{
  "norm_eps": 1e-06,
  "rope_theta": 1020.0,
  "rope_fraction": 0.5,
  "bias": "none",
  "tie_word_embeddings": false,
  "init": "normal",
  "init_std_up": 0.0488,
  "init_std_down": 0.00546,
  "weight_decay": 0.12,
  "warmup_steps": 0,
  "decay_fraction": 0.463,
  "batch_tokens": [32768, 65536, 98304]
}
Each number is 128 + 32 x the weight over the matrix's rms, rounded and kept within 0 to 255. Layers, rows and columns count from 0. Numbers have three digits each.

# layer 2 MLP up, 960x192, rms 0.0984, rows 197-262, columns 96-143
112142172105131143073119078150112092188153086075162108126129079120175148093108145094156130128163107137119104099051143096136091157137158149103099
146149127114095139133129083101171123078124175096097151118088123128192100157119085127096128168119155125087140154131122157192164114064124146111152
153097106106122123120115081106155138117125093092074187119103099109133130185185114121077078122117115148137123114114124204155142101147116178115128
127169171129131124191104138138154135137127155118168071144142137126141056141118133173117145098109165106151153146192131149172149141153162154165117
154131211068159171155112098097122096184099114059121061160101089106127123105066194141139151154124097093116130148097101144158121127135068117138134
103173126144090138151113163139140111121150110185146149115124141170144161169140143070109127155137097107130067181143087134116161143095178143114170
122142125145120094128079102052153125135137135125132060116175088144129121169139124131164160130132093113155133064176123139107131155071206115126145
156103122151114112137133154145088158174100128118182196142118170079140066135130142123078141200124079092190095093109138086160139104145144153083115
152147108105098197110152118063177134101161163171099141141067115140141119074149165164054057132114181109088093128152157099167115164173142162194108
124073114075123120108112089105134099128116108115115105170085179092108157147101114116121065090042135152124145144074129124147131151119158146166134
150120122109134121134106111165154128105122104055118132116208162105126143185115134089148133122086147180123153126157144166138154106179099123155095
139134122123172154066083113107119058143102154120132134094091106084130177120162161150151113072113134151113133100085164119136113110162205102130083
141134133122130161141118146122125124145110175173091088112170120123166158062128085104135109107197097157108106164104050174186151128158134135171165
101140107168106169141069171073113136133150156099177118119075121162096193163141132117121104144186179070122088117113130150198146115117131165109115
096150189136186140139126118131132082110166105089125138160143107171168141086146227102107105134156074086143075171144157146173118150098115130136121
168159117061105093138146140140115144072124150180168165153078130148174123130094150132130135120159089115138155145204129109104126104091134180154159
173064125124143132145155104132170127170184105094158130155164163107143106102112089078142124101156145170131164094109205145113071116148086122157166
131144102152101161136125113081188132083094103127168124101160121123119187122106149109114148137140119139149086160132157137175120157087161168158083
124186068149077091134147113133069076204112140103105139150116116150173148128109105099112161112167155175088151081186145139097059195114152165146138
133135136131179127067137057189205161121120142081082093156100129125151067164085156140088081129143125160156152122075116162110155066113127101137123
075131198120135120191177064079132109147196171154199100106117140137120137133119117153115137125164118159130051107151107087178106129177130099176124
150178144141157156145107177102147144176147107102169141135088066169140125142128171174122121111154160125151172087177173142118083159164129111156095
121173085069114106149097160137129123112169168158125148140188094121142172120153174097107107162132102118169101124111007149143091106160116157141132
167109107117175103134150097062150118105096096090146158147172112174119118203172099105142183112113166100140100097143149121118135105062123134089201
150140126138119143096099145125095137106080141157171123177134115144139117130145116146070176115131138146123074142153109165123157159137131125115157
163119123152141170087097127124134176161081139124097114130161070114120104100161135115136140113136152103111130162127126122148165135173120103165092
197149175160184107131040163112114191158127150171115147137160165117154170119116119166084139184095194138104125128140110067119117176161147117118141
083132151111093146111091161118094063150130103183135136166107192136127087106098095092164146120103092136125128100174137144117119120146104136157187
155138068120139145192082102101051170167087095101124099131116037143164063097113167157136110116135080180097155115155161116144145168062081090099119
123144096100174097103086074132075122094113077092119114128151078206133116163145129123086164145162168171105125177147125127109196111142101111068151
141125131123096114134196060129100124135103157159142100132169140089125136120128117137084075153113167131151049086167103114091124140153077134160158
145152153156052140120080142108131108132157132117181139143145110097147128170150166142109160194088079162090085059102075146140144130124125078126093
092154125108128123124116159064137161136114114148152147116119088132158155122140107125078199090099192140110087141130154127217088177065150133085106
159104146151153186149136145071104074154109153127099122118118097132190104080176114116103113175131135089099145126136087150112135105115059075166151
111077104180102171147106183067092134171141116080118103128114101138122162129086154143141155165102214127157210177186105086141081147180075094084150
130120101114134106148207130071074076117111184184174159135115113124089147133144099100108130109142193147129163165121138133147080110159129126146189
081085184142066133118162190112088112158110134129114138148106073114123165203133120067068159094105226110148119216127185174130249153081143141130169
190136127140100156130140094150085126134120142120057135120157139120108115178165076122119188141138128105070073142154142101106118111175134136106147
090164168098170125167124100110130115152125118078112155098163119183144109029130139116092076165094135097103161196101182151158147166084179070136122
170159104164094101150084103146084124119182148179157130140109121102176163108160079109070087177174109074104098142128194159137134122139149150158125
092090136121147112107101112161159145152110095186096066146126080191158106096085150119073102121132120112173104041110154107136112109094157097103096
117169152056128142157091114132133160160163111160101186120117079165078177187142138115066187158155126131074150102098127077098106114086107119167158
139137096178141133105129228147078124157126139142190137124125070109170172121102059124140088127115148124120126082142082178125107116127110156158105
119154131133192098134137127137119134135173146127104170106117099080042205163086119099092176132092130174109103129133093115130156127136126126092136
144199105127087081125120164139147172097157108161111151087115084190080134141078147118057162123168128133155160108191161152165115080090089148128108
121111088085099127126104131125121156172155126154187182174146120120165163173180105126147078172138098132166119103153105137121073149139129113116139
124069124150127100168155127121126034139090125143189074158059109147105085163126119132102131060067065142092138155164083146097129083149120135191147
122131152129090093149163147128128160111154181115109161132105117128189055102126141089119147093182169115108127131176127103116164145169108167077143
152123119119116143131103128098150133091152137111066100177153131101161188089093098168117108125098035170136099115136167205170103153153115140085151
096115154125178090153133158107100145116116086121134121107108123087125132130134116140133141108140134084141142120112104107103134180139116144178112
156175147083079131113165064122106092132160112103155129161096164189123147144149154122170061214112127074041139127165129096099195113161156152124147
154100143119113174082134055138126165127111104141116120126102117082126129142035092158080095128166108159154137099104164120107129143114153108140145
172116149182123136143126115095098109179170130159086144164112120118135083105152185153183035121130095203162138096119141207187215145132118143114132
088166189170145141136100126111145153156137131076200135159102131116171080106137103156136104158130081138083132124099129175085109120183110119120182
158190117181121114141114146088124150132116086095150102087108139151147114188155113102136172111106141126139103131126127142149100144099154113150130
071122130156103157188127151132175129085174157103165066050169101051184130162174176083104064095104081136188089133061048079140088147135086115182129
159132159109104130086205142112121112132154098140131131138122101143145159082104082092119068113172104127096141130150179148076144116081105150080154
147076190092139159107053175123115125044168128187128144109106123133133109153185105157117172129134144151125136140130097075141044138089095157133099
134094145150112164096122145180089155099186174108197137160133150123105111126188160059156161119175126168136138107159089145110140117068108178144164
126081081109083152138100124135100157138100121094125148163119094163150120126142175134075147128070115150162135139079107085137175147129057175085123
135092162140120144086113142132100126112105075072118092169157057150109133185080177159168110168161100165136093082157092093123071160095151149149062
153082154168156137060125110158145104147053117076141136091088130132139131096133165142140143106130112123131052153122107136158123146076102129145153
154119106116165145121133126135155166071137139111129105154102155119136147080111137123171121122111120170098070163138160149075099128127148140146129
129126149139155115154148100147226105143130098139125172165118141169191108121086104110089113164118122176120135140135177079123026115151141156160225
138104131135097140155094136151125119109171156109120090149157081099166127181106064147135103137139100070124159191124149113158063147115103184091093
165095153128120159139130138089149065119114146092176155150147109131159138170118108149058082134195157124067060181111112132114097111064145091103168
# layer 2 MLP down (transposed), 960x192, rms 0.0974, rows 197-262, columns 96-143
091127154095140128061082154090111099123152090096144154071167093168114094145124130111132113191166114127110192110173139092132122175153132135116152
127173103092132138122052133135052137136144104156154104096112141142092119130088162150140125096145055139059097086127152075133093094144158164165135
154181107164118123138176161195120115121106128136107163118145109158164140147162137112131087116105078193067098068116200145123114105152149077127165
146103106080123131118117116160120113129162065115125219121113045163079057089150135099138118131152156104127158109095141105168137123108152125112138
131149122121115110105149140164155080129088089142169070155120118146133121127120195120147152140193073143121112130059105162180132200177124098124117
101097153185180144087151106146113151146118158178101132146178143147130145097167068187170151159136090194157116124116142102095080138168151139153125
125140178140153131101130151107095122165152088177173153129177139114128151071167152162095155082128163108105128113128140132182121126107151086074140
161122164137080126080118162102130069124126136108082115112161146108159113158080153131118107173140096081090086103144131096121124129109138129120189
140021144074088133174158146120121191183170148143068080142091131129100116062079168126157139157150177136088110086132199087147101177153159080145093
116148113071105098151099087151161128114157074149162127141111139094108076104092145097083116146091122098127099138163071087105156117114170157132139
109177125121162152136137129126140091103107139115103099089156150127118064153144120114094130124119131125088142131145151116101169125150142098149130
109150174114109153119112109128121184134116114125132136088193146117158073122109108123120193155165140139185119160175088135081120118096068144117108
115081163156146132152160140176106139087158151112194108115199142111089150093085091118097133143093092100152152169124147140066064156086118096094162
181083158131123151126166112166138080150118160109180130097127133135116153129108088128134103147072135075125143133130081157051121103144136109073121
153179146088222146137192115137149068142115088176155144168109129134082070176138109107093131164131117165133173127174122095094157134144153120104116
151156121151145102131147084117177087150086122095146093149124101139098128084108145128120124097112151147088131135114106119121085093127095149166106
117063163142139145131170142124196138123170088176107126180138145126179141125192105125189134144122184152100115127098142103141167086164074080146133
104135114136085131064151140085161101159146102082160180173130166094161118149120113129105143146110091134149174085139112142136157163094134170124108
120080140152142143113144165176150143114146144162158122156129140076137103088096158159079134109170139096149132122164152127122193129103149021027154
145185145092118182166165105089149100106137090119203136139113165151155178163123130165083168081125076112138176125104149098167180144096164120130161
093090159075175119127114169126072121157154164147213147123096091173119160120134134151101156157133110134140156125082172186095099094194094122134110
136126077138067124097150119134171138140121132167107150154088119159160071144133193202161089143127116112147158133141188116145120129148106068104127
153129248151120103100136145135124123138134172106147121149113177138141104128110069212129152146116105149158135114108065124103075165133149069107132
183111123133135149141134067107154108143079109139198127106121144207132076108104127129151133167087155128167117089124122117151135167133107112119109
088155165130152136158184105149054133135133101097168138126067184073056128091097117120167134131173081108084147076146120147126148128146098119176106
138145151131152122179093182139070074111180186118114171069124105139121116149176091145114064136113088144131131140127142090166145153127192062151138
095180140137131141108135115138160104149150173143107137142146118129117084113062153140115099223088117147114122099106155164094111136142108194123122
150107153102116193159141132067100095133091082124147100171184110182153103092126137100124104087166100169133116160138172169117066085110120129101146
057125098099114090115116145156083084127096098203132164078103115120198140143131076197110100165098111064114123150117163103080107115063160092111125
137190139084090119150108115100141136153164112155087105145156157105089162115067187036148123070135112156138125105144058117093177123090110105121159
166091106132131141156180062149124168165104117107112145158093131104109097089119182127099168161106110118121130147134180123155071064102100135159119
083077132127164134064158065187099195154139108157132150127107127144101106035130164133146117103140167125095135074131145147062160179142138078121152
135054124110126183143143142165160081116109157069103148144132137122109105154084104141192113156158098167145149078127120092126162099119149134105101
096144124082139108169107100099165119145116118107199122151135175149131159144088100152147092153102108128153128133156088116118138090092155132083129
071095133117155093115113115147170059123113139164094123150134098163090140137137123169141088125144130084167140127162103156140137103122107150097103
151129108145145168111133137135134139186086164094089098092108141105170151088127090087162166143072103155132136176158180179170198130120143143188130
141101200137116127144162136082155123085136184117148132122139151103138175101156117159107089110184138112172191065165115124165165178103094167126085
117130166146108190076131154086106134179104094093159149088119082087120100125146069141148130120127104058125137152132162142176171114136114060126105
122116128128091124116099112056144206130137085196117178200179146121135115103159124153207133166070118133141101188115133112163148160161171170126127
130169127122183114084174182142155062076145187107100164091084098121090206146101180094106100150064095085127138140110119122092200148156157070115127
145135113106127096085115141171103157149121123080098145096103121126120143100166138166041096078118141133123146143163169107159154126074119142125092
120116115150120174113117131127118119131146122181088082158098164151099130149191099126159176110173105122153092158164158150151186161093151099150022
088112065129149160157151114134143193132167132113113120106079111109157111129177147152111110110111157165146100130186128107151105163132120188150172
111082150115120114080076161111159156159160101117104156104107156092137114089127070115157152133120124112119116059103099139092166110126093151133097
104132125094104129127110151106080093117147097057143132109134177142066109064161138111188085106104122131108152114119102108167164133125065130134113
140097114088107157151102202170084148216096151128060149159181092132077110161185117122149111098128087113194130120148130142140117114138138099150126
111103198095155157141139109115088088094120135189143181103099115140158112120138151164142139077116164102179113158130156158111126164194122124091171
105140161136107136154117102114088123111118123143108147195114093092123096144111086135151090132148113156159137157106155122087111183141075087111174
165181167082064111155145094123168130106116109150085101095104127133162107129149157101150080059113145137124119133111082104099151087144090113137106
146127129136075131135166131171134125089115106140114116124145121118144107091120143132153148114152135177108128113112104113104162134129141156128105
169129217118103114158139127163089156150171119133058191122142158118127149109117118113078130143103141052151148107113058088139114113149199150094123
168161079151095147114169086106076188123140087089141133145093195101145145132116171138125180117160133117143151141191161151176140130159170169152172
116075164090119170126153094127131085187115123176108123167096093176104071164113194143144086139188119144167128123116113136194142124193072146086185
127131061069066087124097133130187159204137114135121083156123145075164043125099150105126159097079149221181196090142115154078043118152119111103145
093174103143163127123106139113124176188124104159081122105148090123110136146137108120153128131145086143185113113129077148129161124128098149076125
159159138101129149112141077156142203099137115118146177173181146087085105139118154129092154140164134167164128071156147173163083132114087102100143
146080094133137117184092130123125167115062126094123166152079110140084140146192139118146098124107143129101083132103125115142123101097109089132104
121080140126149138068106150152113099133128181184100177102119130091114123160140135190082157116137101132113164161100126148130067157082104108090083
109125114190156089084095166204107119150087168148178136102120093081117091106171166163135137151126151158099129140077156141075128173161073117146129
094135161174100160112087147141139103176135147147106106142102066148136090146140155149151161160094168135129096116098118180123118073149097117152157
189097111135078116089134082173157177180095032114142189105160127142125190094169028087212157126118144155102122121086179155172132163130144159135177
177158101107150129176142072132121148150160097110117160160049121132150144115121068129147087139169116151130112079124164131106074167126171095119187
137111152145137141111162121131128115129113091133148107070117118135119107097117149159121084115157153055132132074086157106137112118093110126125118
077091113121104128133174139113119057127154105139126138201184145115134081085147105067122128119100110197146121070054124108147086053160162100130092
132191178071114124125146121148156121116139046147187110117080124201147125178142157085100083087059118125166175149120119110078163115111152154139163
100062106125147114116087120147093187115095140135137078126152160120105145128124122154127216119111105190202118081189144121191143042160111135080111